{
  "n_layer": 9,
  "d_model": 160,
  "n_head": 2,
  "n_kv_head": 2,
  "head_dim": 64,
  "d_mlp": 640,
  "vocab_size": 8192,
  "activation": "gelu",
  "norm": "layernorm",
  "norm_place": "pre",
  "norm_eps": 1e-06,
  "positions": "rope",
  "rope_base": 10000.0,
  "rope_fraction": 1.0,
  "qk_norm": false,
  "attn_scale": 0.125,
  "bias": "all",
  "tie_embeddings": false,
  "parallel_block": true,
  "init": "uniform",
  "init_std_qkv": 0.0473,
  "init_std_o": 0.0,
  "init_std_up": 0.0473,
  "init_std_down": 0.0,
  "optimizer": "muon_variant",
  "lr": 0.00765,
  "lr_mult_o": 2.0,
  "beta1": 0.95,
  "lr_head": 0.00483,
  "warmup_steps": 200,
  "schedule": "cos",
  "final_lr_fraction": 0.1,
  "batch_tokens": 8192,
  "seq_len": 1024,
  "doc_mask": true,
  "z_loss": 0.0001,
  "train_tokens": 94230000,
  "steps": 11503,
  "dataset": "wikipedia_en"
}
Each number is 200 + 20 x the weight over its row's rms, rounded and kept within 0 to 999. Layers, rows and columns count from 0. The size before them is the row's rms in percent of the matrix's.

# layer 3 MLP down, 160x640, rms 0.127, rows 0-54, columns 256-383
100,170,182,212,239,216,202,233,195,212,168,219,216,218,183,179,188,220,182,186,222,232,231,185,217,188,217,165,162,178,171,191,183,166,195,188,191,198,224,227,238,212,195,178,184,187,159,206,186,232,174,206,215,174,200,232,191,201,218,209,219,205,216,193,159,182,207,184,189,186,164,201,206,177,211,180,169,229,215,204,201,210,231,196,184,197,194,202,177,211,185,202,194,178,208,146,229,164,191,177,181,196,219,194,208,189,184,193,206,198,211,203,224,230,209,200,205,243,199,228,210,207,213,241,203,205,185,186,195
095,230,203,187,169,191,150,163,204,216,204,215,185,226,189,186,210,151,209,193,192,191,201,187,240,207,174,229,209,189,200,206,223,237,184,239,204,230,212,199,209,204,234,240,208,194,155,190,169,237,216,177,214,236,177,232,199,192,233,215,221,203,213,235,227,189,172,210,203,221,226,202,197,233,215,202,210,222,221,201,194,176,178,205,226,230,205,185,218,213,160,206,213,189,191,196,174,231,168,218,222,217,195,215,229,234,211,184,181,218,209,171,213,182,231,206,174,160,193,201,202,167,210,157,205,234,198,232,189
101,207,204,173,196,219,184,186,214,212,203,215,231,229,211,183,239,184,197,241,210,236,218,187,178,163,192,216,202,196,137,210,201,185,197,200,196,197,193,207,203,200,153,208,215,217,224,179,193,204,166,176,178,211,187,186,203,215,213,187,230,213,229,221,175,175,197,232,172,196,197,217,205,210,201,158,172,208,230,191,182,183,216,225,232,220,195,199,222,205,183,198,203,228,184,189,198,223,242,224,190,187,182,208,218,204,194,191,190,186,223,190,229,214,195,194,196,189,187,224,203,188,193,172,189,201,169,199,188
100,229,169,220,207,185,190,182,168,194,162,224,205,169,222,183,178,177,219,178,223,215,198,195,175,213,227,187,213,199,208,199,211,188,195,213,223,165,216,216,202,227,174,203,216,176,234,198,181,193,208,188,196,194,211,189,152,218,220,196,204,210,209,201,203,208,208,197,211,190,178,199,205,185,215,181,181,209,222,209,225,211,200,216,215,198,176,207,187,195,222,194,208,203,202,205,183,175,209,195,162,168,211,194,203,191,192,242,206,196,185,202,155,212,195,201,196,251,207,219,195,200,198,194,187,234,220,212,192
100,188,183,210,215,190,167,158,189,211,216,165,199,172,236,185,199,190,192,184,235,201,208,244,178,227,194,188,210,203,193,197,169,211,200,199,191,166,196,223,213,216,150,201,196,249,198,180,198,190,197,213,177,208,177,198,192,181,223,199,209,233,185,210,217,172,196,225,223,176,229,187,207,193,174,185,196,167,221,184,201,162,160,214,192,174,176,178,189,204,182,182,189,202,184,198,201,228,252,213,175,223,197,200,167,218,231,200,192,250,178,233,183,208,220,193,171,181,220,231,198,218,191,210,198,208,204,172,214
105,214,199,192,185,202,187,246,237,197,195,225,242,223,230,190,194,222,190,198,188,184,185,185,198,188,188,171,199,177,188,170,201,211,208,201,162,200,209,222,185,228,235,238,182,181,199,206,247,196,203,182,211,192,191,184,209,242,197,200,173,177,166,209,199,217,210,170,214,207,192,208,205,185,251,231,200,198,219,234,178,192,170,213,203,227,228,176,192,205,221,212,175,173,196,207,186,209,211,203,214,201,214,239,226,170,218,223,213,192,243,213,248,182,206,201,173,196,228,182,205,165,224,186,198,174,208,191,245
098,217,204,198,180,190,157,194,198,181,243,218,202,220,219,225,228,213,210,175,245,223,191,234,202,164,248,158,181,214,188,196,225,166,210,215,197,206,199,211,217,241,199,222,213,176,226,242,193,204,217,232,234,185,203,188,178,207,179,217,181,248,210,231,197,227,204,216,229,186,209,175,210,176,203,213,158,198,207,173,250,197,203,196,202,203,216,251,175,216,215,217,210,198,197,195,169,178,194,192,206,195,186,222,160,214,214,194,211,204,175,208,231,206,200,197,183,198,197,172,202,228,194,200,231,212,217,193,225
100,183,199,225,171,183,221,205,216,188,201,184,218,191,179,223,178,216,228,213,192,171,182,167,187,170,176,218,168,194,179,203,216,175,222,204,203,218,189,178,218,202,227,208,192,223,194,193,217,202,197,197,213,222,185,184,166,168,225,192,210,186,213,193,245,234,204,198,223,202,215,189,214,193,173,192,182,206,190,234,147,176,165,171,198,219,230,188,144,202,183,224,193,225,195,218,207,224,191,198,180,216,193,233,157,204,207,208,247,200,205,199,220,222,188,258,239,206,187,196,202,170,220,201,212,182,175,243,196
101,230,203,181,223,173,223,190,225,211,218,186,195,195,226,212,210,234,149,233,216,194,177,202,213,230,200,190,186,200,177,186,165,181,181,179,191,164,223,195,206,175,167,192,161,238,178,185,201,224,182,209,195,210,181,170,194,221,184,201,219,205,231,189,209,189,188,187,193,172,180,196,225,227,194,216,203,192,230,208,178,197,228,207,192,206,242,191,199,205,232,201,184,193,180,171,208,197,170,186,208,202,196,201,170,200,189,204,172,197,203,199,234,177,186,176,213,180,221,222,208,198,160,220,221,218,208,209,173
098,161,156,225,202,196,228,190,179,198,182,198,179,201,173,214,205,195,207,216,179,203,212,204,201,187,206,198,197,165,201,191,188,193,227,171,210,176,193,191,188,184,185,226,179,190,188,195,192,195,171,183,192,184,174,219,211,186,212,200,191,218,149,226,199,219,184,205,186,188,188,194,193,198,224,191,238,187,199,196,237,195,190,200,164,198,191,206,210,211,204,212,198,189,201,164,234,162,205,211,219,241,226,175,168,205,181,196,198,207,189,177,198,194,186,177,214,238,226,182,155,200,206,164,217,180,231,247,222
097,213,210,196,215,210,193,191,199,200,210,189,198,218,188,197,205,177,170,223,212,203,209,199,206,190,209,225,230,148,227,170,233,165,216,215,209,178,191,216,207,181,206,215,209,179,224,193,211,214,200,189,194,225,190,212,214,212,211,220,226,136,194,197,213,214,179,239,223,219,172,191,228,233,210,199,187,191,216,190,216,200,192,190,184,205,173,205,171,210,244,196,197,196,176,222,175,166,185,196,228,193,209,210,190,194,189,241,233,197,217,221,217,217,190,190,197,191,205,206,220,177,228,180,206,220,192,227,181
097,187,214,196,234,182,148,205,228,198,210,185,198,191,202,221,207,168,193,182,195,171,209,197,229,211,218,222,215,204,169,211,179,210,226,134,177,228,168,195,219,185,227,195,200,209,198,187,211,204,201,217,195,204,215,213,230,189,179,211,193,151,225,204,213,211,212,183,226,236,182,204,198,188,232,200,221,210,200,220,200,219,218,217,178,214,192,217,218,207,208,197,181,216,180,245,193,212,209,202,221,223,216,221,174,208,196,200,182,202,211,203,197,173,176,203,165,205,221,229,194,205,181,204,238,164,191,200,180
099,237,197,192,218,181,216,189,202,202,184,173,180,213,171,197,219,206,178,203,220,216,181,184,186,207,178,198,215,230,193,190,203,206,190,188,230,182,216,192,218,185,187,200,177,244,193,198,201,180,197,171,230,194,173,216,167,163,206,201,202,211,202,208,211,223,215,223,195,147,185,179,191,170,143,210,188,187,243,228,196,223,255,180,182,189,208,207,192,199,171,202,244,181,180,197,201,188,202,189,210,199,162,212,218,195,154,213,164,191,229,173,185,192,167,201,184,162,213,215,191,177,204,209,197,211,170,211,164
105,222,209,211,206,216,180,171,222,207,208,211,185,232,219,205,213,192,189,223,222,189,212,197,217,184,199,204,232,218,226,179,200,177,219,195,178,215,207,210,229,193,135,194,216,196,182,202,184,206,214,265,194,211,214,211,196,254,197,212,224,193,228,196,189,202,234,218,207,197,207,203,213,219,233,197,249,206,234,211,199,191,223,206,204,209,245,224,195,205,213,198,216,205,228,193,216,238,187,196,202,169,184,207,204,233,184,203,167,207,180,212,194,183,207,196,187,209,211,211,186,217,215,228,188,194,199,238,211
094,198,217,180,176,235,222,218,170,182,188,193,161,196,212,164,220,205,225,205,177,213,184,199,183,165,160,197,176,191,196,186,188,191,176,195,199,196,213,176,205,195,180,174,215,190,187,218,175,139,211,192,183,240,183,173,189,137,192,219,223,163,214,234,201,189,174,197,182,181,199,222,185,206,178,184,192,187,177,192,185,203,182,199,205,179,179,185,205,183,244,184,205,177,187,189,215,162,196,214,197,165,175,175,208,197,221,212,206,212,145,200,190,237,223,174,201,182,201,181,211,199,146,180,183,189,242,229,173
093,224,226,180,235,178,199,225,209,228,186,190,197,161,194,208,191,205,192,200,176,178,203,208,215,148,206,191,205,200,224,221,199,207,207,215,202,183,182,209,172,192,206,208,208,210,250,184,196,182,188,199,186,204,222,231,222,207,184,200,194,222,210,205,203,216,173,209,215,211,213,183,192,213,228,212,210,148,189,245,212,212,220,185,207,184,182,192,233,208,233,172,220,210,180,214,191,217,199,177,179,208,211,209,222,173,163,195,195,180,189,201,188,206,176,225,154,183,181,201,167,156,179,200,235,210,165,182,212
100,135,170,194,221,195,187,178,211,206,191,225,219,224,209,216,171,192,235,223,213,188,198,198,190,153,197,218,218,181,203,225,206,179,183,172,171,204,213,193,197,186,182,195,166,174,213,218,180,167,207,187,186,196,186,223,223,160,220,185,177,137,168,200,218,186,171,174,185,201,178,205,169,153,180,245,213,214,183,214,218,165,169,196,198,215,223,217,190,193,215,204,175,177,194,182,176,209,171,182,193,216,178,207,188,204,243,188,214,161,184,170,177,203,173,218,204,192,176,193,183,196,236,207,207,183,196,195,234
105,198,172,230,194,219,194,198,223,233,178,163,230,199,196,214,190,210,198,206,183,188,250,207,225,207,196,201,214,222,202,175,217,205,200,177,200,229,221,223,183,197,181,208,193,165,170,183,162,176,189,207,207,225,203,164,230,171,180,201,216,192,202,194,180,199,191,175,203,207,214,191,209,216,237,220,204,241,206,207,195,234,182,241,187,219,251,194,182,219,212,209,198,219,217,209,204,198,196,210,212,183,209,188,194,221,203,226,205,205,224,214,185,185,209,207,216,196,224,239,210,184,204,219,200,217,177,201,225
101,188,197,189,202,180,223,190,196,169,173,210,203,218,195,194,203,195,192,223,201,215,169,204,169,223,172,222,205,220,211,192,187,179,215,236,195,189,205,178,247,153,167,222,180,198,194,195,195,203,181,192,195,200,194,197,218,205,174,207,225,197,182,171,168,215,216,191,194,194,154,276,201,206,196,225,174,173,185,203,198,223,195,198,181,185,189,187,217,209,205,202,203,208,228,219,215,206,184,204,169,186,174,199,204,215,257,181,158,205,228,210,171,233,177,215,197,196,189,159,198,169,212,192,203,198,209,210,192
108,219,184,222,194,199,229,193,202,203,199,210,218,185,201,202,206,204,218,227,206,188,184,154,215,208,219,253,193,179,210,202,199,224,183,263,228,163,200,194,199,219,261,203,196,214,187,219,188,208,194,178,217,186,205,170,190,183,189,192,224,232,204,201,252,208,187,174,224,229,185,223,185,157,218,191,174,168,184,199,165,221,190,198,195,215,172,192,170,197,189,193,196,209,218,196,235,181,200,215,215,217,171,201,170,216,163,208,182,201,195,210,166,205,194,197,170,210,191,224,196,207,239,171,192,176,209,198,223
103,180,200,178,186,205,181,166,211,210,187,192,207,236,228,202,188,211,195,204,205,207,168,182,198,203,183,212,215,226,170,191,172,193,196,212,197,221,186,215,197,194,223,224,203,176,171,191,234,176,193,184,190,202,199,209,189,196,220,195,191,246,183,189,208,228,206,242,216,223,177,183,193,196,224,188,215,193,210,226,208,190,228,212,209,219,211,232,237,188,190,210,171,197,199,211,199,189,178,183,178,182,173,172,165,202,170,203,217,222,147,213,192,227,234,190,191,185,190,218,219,226,192,228,231,194,156,165,244
091,209,225,204,200,198,193,170,213,210,207,177,163,198,168,184,212,187,195,199,186,195,201,198,206,211,208,197,221,217,211,207,190,221,212,201,205,176,231,207,189,206,180,186,208,202,142,194,184,202,220,221,188,205,194,221,192,165,147,218,192,231,193,191,167,197,195,189,199,191,186,202,197,165,196,229,202,166,208,226,239,209,194,208,193,202,175,219,221,229,199,178,220,208,178,196,177,212,204,243,180,191,227,242,188,158,229,235,208,190,206,172,234,219,182,206,196,155,217,235,198,212,197,233,180,204,245,219,186
097,195,205,192,191,187,186,183,200,222,182,171,229,218,203,196,199,205,185,194,223,201,190,208,202,176,206,184,202,174,178,191,177,190,196,223,224,233,205,221,186,208,217,225,195,192,170,214,220,201,188,197,193,230,218,237,217,247,189,195,214,203,207,204,194,209,215,224,228,237,171,212,200,195,199,203,215,185,230,189,188,204,195,179,196,201,190,159,203,193,218,220,181,208,215,175,199,179,171,188,165,230,214,170,204,214,191,179,218,215,189,190,218,190,198,201,231,187,200,222,183,216,195,202,210,182,203,214,230
100,169,195,183,188,243,191,193,189,213,209,214,222,231,190,201,230,173,237,201,222,196,210,183,199,175,221,228,184,170,204,212,162,209,241,222,211,190,196,182,205,223,212,234,196,191,210,217,194,182,211,228,198,197,210,200,176,189,205,228,230,230,225,180,218,190,176,222,225,238,236,202,199,216,195,212,189,197,171,179,185,196,234,194,184,212,149,185,222,193,160,206,242,205,192,178,192,192,186,205,195,203,218,185,179,195,234,176,224,203,195,203,215,229,206,203,174,229,197,231,204,223,189,185,184,163,215,218,219
100,175,213,215,197,187,197,164,202,202,158,186,195,225,232,233,195,194,189,202,239,218,224,203,174,162,180,164,197,209,165,189,213,224,196,221,230,203,202,194,236,196,189,219,204,156,202,199,209,205,224,218,205,211,187,223,193,191,214,198,174,201,192,165,221,170,177,205,199,210,204,198,170,175,236,181,165,170,219,181,168,224,242,197,206,187,189,188,240,184,248,197,178,186,185,259,205,188,200,163,178,173,211,205,236,213,191,167,202,245,182,222,221,190,178,227,220,188,202,172,194,184,214,195,190,196,208,208,194
095,206,208,189,198,191,244,175,187,212,177,190,196,214,209,178,204,176,197,227,179,189,191,168,218,223,237,191,135,227,163,204,225,248,206,185,193,186,206,206,231,222,178,184,170,213,204,187,193,211,201,201,198,191,223,185,164,184,162,228,192,205,217,198,235,193,234,208,199,177,186,166,219,174,172,204,205,247,230,200,203,164,179,219,181,197,204,202,181,193,222,196,240,201,183,161,210,159,221,200,231,208,233,229,177,196,203,190,186,182,204,207,222,245,215,175,222,221,186,216,185,197,186,201,175,183,191,192,193
095,205,186,219,220,195,208,217,170,190,209,186,203,207,222,221,209,198,191,200,187,192,213,204,203,220,240,190,207,181,201,202,191,200,182,181,197,212,222,208,181,220,237,191,232,182,211,199,182,234,190,236,220,215,192,162,175,174,190,183,184,230,196,187,219,205,199,229,185,221,241,195,200,193,212,178,176,199,189,195,208,224,166,224,242,215,191,259,171,208,203,200,160,173,207,222,193,178,183,210,219,211,221,205,156,234,188,223,198,191,212,252,208,240,188,169,179,200,200,206,219,206,193,173,226,208,166,214,223
096,218,187,178,246,186,199,243,201,224,206,184,160,211,206,178,183,235,195,222,180,171,209,195,165,197,216,198,195,202,197,158,201,205,161,224,174,223,201,184,221,188,190,192,216,175,219,200,205,200,212,198,212,187,164,217,198,208,192,224,201,220,195,199,173,189,184,187,180,151,218,186,189,204,212,204,167,230,225,168,181,183,180,216,208,210,189,217,163,197,219,209,227,194,160,173,198,198,198,179,186,190,182,195,194,192,194,162,180,180,206,187,196,158,204,198,205,147,181,218,201,181,226,239,214,199,164,240,206
101,225,191,175,190,204,192,211,173,202,217,213,204,225,187,171,208,207,206,188,203,198,240,211,250,188,193,205,184,223,182,223,194,232,213,179,237,213,199,182,149,177,211,194,210,196,200,163,194,219,217,214,212,204,213,197,252,181,214,209,191,201,184,192,205,174,179,231,194,146,228,175,168,213,192,191,182,239,164,167,197,212,178,207,209,195,206,215,226,201,209,191,214,229,191,194,185,216,201,197,196,201,207,223,213,209,183,196,199,210,226,155,215,202,176,196,191,195,219,199,175,224,192,201,180,206,185,196,196
101,204,209,184,153,210,201,187,198,220,185,185,189,192,235,232,200,189,199,207,215,210,175,170,195,215,195,159,217,209,175,200,197,165,191,186,202,214,171,202,222,189,178,210,201,192,225,200,196,183,202,198,232,196,211,192,201,171,154,177,202,160,177,172,220,212,222,212,179,186,183,201,223,212,206,215,209,223,189,219,195,224,173,169,208,202,220,190,169,205,207,182,193,232,219,205,205,200,215,210,191,217,178,179,188,242,192,190,192,262,226,228,202,174,229,209,202,199,209,229,185,245,208,196,214,167,195,226,229
103,183,185,199,196,221,202,207,182,196,224,214,181,170,183,160,170,209,215,166,197,175,216,173,200,188,218,199,192,250,166,200,201,198,170,217,211,183,186,204,206,158,197,209,151,224,203,213,192,199,195,182,205,180,205,212,195,215,178,199,212,265,208,207,190,169,205,197,185,185,230,192,203,193,184,179,163,231,210,246,191,164,223,196,207,199,182,205,202,195,185,187,197,195,220,181,184,215,188,161,172,229,185,210,182,228,187,208,180,180,194,207,192,201,209,185,190,207,190,187,228,212,179,190,216,221,189,178,234
101,191,223,191,209,183,186,213,212,157,240,230,217,190,198,170,216,203,196,213,213,183,202,187,210,182,189,219,182,207,214,227,227,173,204,194,205,195,208,210,215,213,206,180,208,182,205,164,204,227,201,204,191,200,195,210,230,211,195,164,184,180,202,194,192,214,206,192,200,177,237,189,202,272,200,215,198,197,176,235,227,180,204,212,230,185,224,207,222,192,185,203,215,201,189,215,193,210,211,246,168,218,185,191,197,205,215,215,202,174,190,225,206,183,200,188,208,209,179,217,208,209,219,192,207,173,194,188,248
100,221,176,173,220,223,204,211,199,175,247,176,192,183,207,178,176,190,209,220,192,222,183,193,164,180,225,203,249,209,208,185,174,190,205,226,214,169,178,199,222,193,197,224,202,213,188,178,206,233,195,186,192,205,218,207,207,237,215,223,205,192,231,199,198,204,178,182,158,193,164,210,209,206,190,207,204,189,196,159,165,198,177,203,184,205,203,168,204,177,213,204,184,220,193,190,182,184,202,204,200,218,207,189,190,188,232,191,178,188,207,227,237,197,182,231,180,223,180,166,198,232,214,208,155,248,230,165,192
099,203,196,220,214,164,203,155,208,214,192,200,201,160,193,222,204,206,205,181,196,181,164,189,180,201,187,185,180,257,210,190,205,195,217,209,200,158,224,190,218,188,218,156,193,210,191,196,191,156,205,198,190,183,208,190,205,207,144,198,191,188,212,222,247,209,211,212,208,231,193,207,211,193,173,201,163,201,215,204,212,188,194,211,199,215,176,191,193,185,211,204,187,207,217,187,220,171,193,185,183,224,181,184,195,198,219,207,170,176,219,192,206,218,189,166,206,183,178,189,203,209,167,205,184,215,212,200,179
106,172,208,203,238,216,182,210,200,211,193,215,194,230,195,175,210,166,199,215,198,216,185,195,224,228,189,220,178,195,237,194,185,187,175,220,229,206,205,176,231,177,207,200,212,209,222,200,190,199,208,184,180,215,217,234,204,197,213,200,200,175,158,205,212,218,206,195,163,220,219,175,224,174,193,189,248,196,189,194,180,180,194,189,194,179,202,198,206,159,248,155,231,196,187,210,268,195,192,200,204,174,163,212,213,217,226,201,223,202,217,211,241,191,184,193,213,182,208,174,216,165,225,172,179,186,223,173,215
099,187,175,220,153,206,181,174,229,215,183,193,186,238,199,187,172,185,213,200,212,206,202,154,170,180,185,248,223,172,180,209,192,222,205,216,173,231,174,225,216,226,187,207,231,209,192,176,167,224,188,171,222,217,184,208,220,188,203,190,218,194,205,193,169,157,216,196,186,233,201,238,188,208,222,225,220,187,225,199,184,200,191,228,208,215,227,185,231,209,202,213,222,199,208,236,198,228,237,223,199,217,213,200,226,216,172,209,169,190,232,248,159,206,182,217,172,221,227,221,215,217,181,194,229,208,221,191,181
093,243,177,209,204,189,172,174,207,224,170,165,211,188,186,204,174,238,225,197,184,196,173,184,178,230,211,211,194,192,177,206,216,210,187,216,172,149,155,211,192,195,197,154,220,172,200,234,178,175,176,158,221,191,215,192,222,219,198,203,191,220,213,206,193,218,239,198,202,221,195,160,195,189,189,211,188,231,225,197,247,162,175,199,249,172,168,160,198,198,201,197,172,210,203,181,182,211,172,176,199,221,199,179,202,162,185,200,224,187,187,189,197,185,170,231,198,176,196,215,181,199,213,208,197,215,200,200,225
103,177,228,205,238,179,207,185,161,213,200,176,196,197,182,206,180,204,188,181,234,195,222,203,221,207,216,241,202,186,212,177,197,220,186,205,177,216,199,166,206,173,187,231,197,232,211,204,216,221,214,167,182,209,158,211,179,151,224,180,233,246,194,194,165,178,167,250,180,169,216,193,189,212,168,188,195,190,205,167,191,209,213,186,201,222,191,203,207,194,172,202,235,167,218,216,196,212,207,220,154,196,205,202,169,177,201,132,175,203,182,197,234,171,196,199,195,199,205,176,202,177,181,208,230,200,198,223,174
095,220,205,204,197,212,209,185,193,199,168,194,200,158,203,216,209,211,195,207,211,206,197,203,202,192,186,211,192,198,186,200,216,225,187,232,198,175,189,200,204,216,232,184,252,201,199,188,196,165,194,234,174,177,193,206,214,172,172,194,211,239,178,226,208,201,225,224,203,193,211,189,183,220,175,188,229,207,162,206,188,207,214,203,165,237,192,216,217,202,220,191,163,207,231,207,187,193,195,194,186,212,201,198,210,202,213,246,203,181,170,163,190,221,195,207,200,193,195,207,160,180,233,181,201,198,167,220,188
105,188,209,209,214,158,171,188,194,214,200,199,192,223,211,215,221,189,224,192,208,166,220,162,226,191,216,213,199,200,191,217,187,228,176,208,227,202,190,210,157,238,213,229,210,182,213,207,206,214,200,215,191,226,223,215,209,225,192,208,186,221,213,215,159,209,180,223,195,196,230,234,178,190,216,204,212,220,206,195,235,194,181,239,167,171,204,219,179,223,143,194,142,217,240,222,196,211,221,192,157,200,195,237,173,200,230,184,209,193,218,204,211,204,193,224,206,193,216,191,199,182,198,196,198,189,173,212,239
100,183,212,211,246,213,211,154,219,186,203,187,192,188,236,206,177,204,203,212,184,196,203,197,186,177,179,188,221,172,195,211,252,199,220,211,234,204,173,201,175,198,229,192,185,189,202,213,232,197,238,195,204,233,230,233,191,218,214,178,171,156,202,209,200,216,203,201,205,166,212,157,205,182,197,160,235,178,194,180,199,263,222,197,245,221,189,202,185,184,188,203,179,210,214,209,194,183,181,233,173,199,183,197,220,202,261,217,202,173,207,206,228,179,230,191,233,223,205,194,192,253,215,186,175,207,171,201,203
101,201,224,185,159,198,208,205,212,193,191,236,201,187,185,196,182,215,212,213,180,183,193,165,187,205,160,204,195,184,206,206,188,220,210,217,201,201,195,159,137,191,175,222,199,222,172,217,186,204,190,206,214,210,194,242,176,190,222,208,199,172,197,209,195,198,221,192,197,204,198,217,180,222,226,235,202,237,210,189,212,205,180,200,179,195,187,177,219,169,168,192,254,187,211,212,202,201,156,191,233,209,171,190,183,210,191,197,196,189,183,186,177,218,216,171,203,199,189,188,208,183,182,198,176,183,171,180,199
098,261,214,185,193,173,223,187,211,186,178,242,197,194,219,213,206,184,205,200,197,211,200,217,173,201,161,226,200,211,190,215,202,256,197,183,206,197,202,188,195,184,201,183,175,212,164,206,216,182,197,176,197,210,190,215,232,193,230,201,201,238,166,200,152,224,175,213,173,193,186,192,203,225,220,198,206,171,173,188,195,183,197,191,188,187,192,215,195,202,204,200,178,193,222,195,220,235,183,194,180,207,171,199,218,187,220,179,209,211,194,209,212,212,192,216,213,152,213,191,195,170,209,166,208,195,235,199,165
101,194,209,186,233,209,190,199,203,218,165,227,214,207,205,201,232,232,201,205,179,231,195,213,195,176,197,189,204,220,174,243,210,208,211,180,211,181,199,203,184,237,187,217,188,215,221,202,211,221,216,185,165,192,219,230,224,171,227,189,167,195,249,221,265,204,205,164,176,242,218,207,162,220,231,227,206,211,209,199,175,205,205,207,215,195,240,207,220,219,250,180,208,197,183,195,194,211,213,209,177,193,188,190,187,176,196,193,217,216,210,207,211,186,197,195,208,182,194,196,210,210,206,217,189,207,221,211,208
095,220,191,181,235,171,224,225,225,194,193,225,211,195,215,222,217,218,202,213,246,209,200,172,208,189,194,196,199,170,181,231,202,202,208,147,213,223,222,224,162,202,201,221,194,228,201,200,178,177,218,232,182,220,189,198,179,167,201,208,165,179,212,182,201,198,243,179,196,216,217,205,224,202,213,189,213,196,195,220,218,221,214,196,192,197,157,181,201,198,231,206,212,183,210,214,218,233,211,198,206,197,149,195,196,242,204,205,203,194,221,209,232,217,204,224,197,214,180,181,217,167,206,187,220,176,235,193,177
092,173,176,204,200,215,194,191,191,191,215,208,201,219,204,194,176,203,183,202,192,189,196,199,154,180,197,165,220,190,212,165,202,177,222,212,197,215,190,222,212,256,179,196,202,222,192,181,219,205,170,182,188,196,225,168,201,183,184,229,222,207,175,185,220,195,192,202,243,189,215,244,213,169,202,218,231,194,194,212,229,204,220,198,194,182,228,257,206,178,186,176,200,237,229,171,196,202,188,217,234,217,197,195,197,214,177,194,219,207,211,191,230,185,222,186,204,213,208,208,187,207,206,219,208,198,216,221,210
098,198,193,198,204,187,192,192,188,202,219,188,188,235,174,189,203,194,228,183,175,164,196,209,169,206,193,184,250,191,193,209,195,211,225,195,229,178,182,176,220,191,175,216,169,212,192,234,195,220,224,184,192,175,204,184,185,209,192,190,187,210,195,213,240,249,179,191,194,205,230,152,218,202,191,193,181,222,203,197,203,204,191,156,188,207,238,201,205,153,207,185,200,221,215,203,231,215,207,169,157,194,200,209,223,200,220,200,142,231,160,158,227,189,244,226,189,180,204,190,176,183,199,233,204,209,166,204,227
100,178,215,217,203,200,189,195,231,205,211,188,222,218,227,206,219,193,233,196,222,234,189,224,189,205,228,201,180,212,183,206,189,202,189,164,248,196,137,198,237,193,233,232,212,167,185,199,184,196,189,248,170,182,185,184,240,205,242,200,206,204,182,185,229,190,212,200,213,221,184,159,198,227,191,196,208,207,186,208,172,180,214,239,187,199,238,211,206,213,215,186,162,215,198,187,220,187,217,186,212,254,207,185,194,178,261,221,221,175,193,184,190,191,174,204,212,204,187,200,217,208,211,199,185,217,230,230,201
089,188,196,214,223,202,226,215,198,165,224,208,195,207,180,239,239,205,190,177,199,201,209,211,238,173,195,177,201,181,170,217,147,167,180,205,189,179,174,201,163,140,207,179,213,261,220,197,191,198,179,213,170,213,191,186,197,206,189,238,222,157,211,212,202,206,166,154,199,173,191,211,204,198,187,194,204,200,194,240,221,198,198,209,239,198,237,221,159,217,218,196,233,181,178,188,207,186,207,209,222,175,206,195,156,192,193,189,224,202,181,200,220,203,203,220,189,196,217,214,193,192,177,172,185,219,192,184,196
094,169,183,193,227,207,183,197,223,173,193,207,171,191,198,174,231,225,226,199,200,216,169,207,205,229,199,202,215,221,195,182,218,209,231,184,168,191,240,223,184,227,195,203,202,181,167,201,161,246,217,203,219,184,180,182,192,181,224,194,212,193,154,218,209,194,200,185,210,217,196,236,187,181,186,223,166,217,202,204,191,206,218,240,190,154,238,182,178,186,203,222,197,175,199,159,219,194,193,178,216,248,199,197,182,175,191,160,241,213,190,215,162,237,169,214,188,194,180,186,228,208,204,184,211,187,184,234,201
107,214,191,162,202,177,217,211,220,162,192,210,179,189,176,212,209,194,186,210,214,204,211,192,191,207,196,215,189,176,219,190,153,178,185,194,214,228,206,171,224,201,186,195,231,208,208,173,199,184,185,199,175,211,150,173,215,193,185,157,199,179,177,204,185,218,225,137,198,189,196,227,167,212,167,169,233,210,185,178,190,198,219,199,203,193,211,228,200,214,234,210,167,192,202,224,186,177,210,245,191,209,218,181,207,206,176,228,204,191,189,219,206,183,184,182,204,190,225,217,229,239,199,197,214,183,243,173,200
093,223,207,214,191,232,196,220,159,194,225,178,187,203,251,196,205,208,192,204,174,197,180,197,201,228,202,225,215,221,189,199,181,184,207,171,171,206,188,194,221,185,234,198,205,234,198,189,196,192,190,187,183,228,219,193,184,207,180,200,215,192,190,197,196,194,226,213,199,158,178,231,222,219,198,180,207,212,183,186,167,198,208,200,194,211,172,192,209,194,207,210,209,217,207,218,189,220,196,244,198,215,204,207,188,195,189,176,197,184,190,239,155,194,209,218,188,189,223,173,260,156,189,223,228,184,199,153,168
101,210,222,220,208,225,178,219,200,173,218,214,198,172,182,219,206,183,197,169,174,233,218,230,221,208,176,218,206,162,210,195,198,194,202,203,203,172,204,205,198,215,212,204,231,177,179,167,178,181,171,243,225,230,213,178,237,221,211,215,227,202,195,227,173,235,219,175,184,188,182,226,197,241,210,211,166,191,224,187,217,226,211,205,207,230,196,180,193,188,218,207,159,192,201,195,186,199,224,197,197,237,190,192,186,204,228,228,206,213,195,232,191,207,190,179,211,175,223,232,181,198,201,232,196,195,194,189,202
103,226,211,210,198,193,195,197,172,197,208,178,205,212,193,231,220,194,183,186,193,187,207,231,205,178,198,201,229,180,197,202,219,200,225,208,205,218,188,224,251,195,206,218,190,193,229,201,181,204,183,195,191,245,227,217,208,195,222,202,263,164,197,164,216,244,212,201,201,188,162,198,177,194,200,218,212,184,203,170,174,224,248,216,185,196,202,209,218,198,191,235,232,207,202,225,211,207,212,188,261,190,209,192,188,170,159,193,234,202,204,202,209,181,201,222,182,215,223,224,198,173,193,187,225,208,200,206,193
101,179,187,192,220,228,208,214,204,210,183,196,216,175,188,206,200,204,208,181,224,218,231,160,193,203,205,186,208,210,205,180,203,199,215,233,218,202,191,186,224,182,187,218,154,180,177,191,218,206,209,182,219,173,219,210,243,209,202,222,202,180,185,186,170,148,207,188,193,202,204,194,199,222,189,217,186,222,201,190,240,191,229,211,210,194,198,196,212,207,238,203,168,203,205,185,232,213,191,232,197,229,215,199,204,176,225,194,213,219,193,165,169,239,232,193,204,203,196,186,183,161,211,186,211,214,193,157,178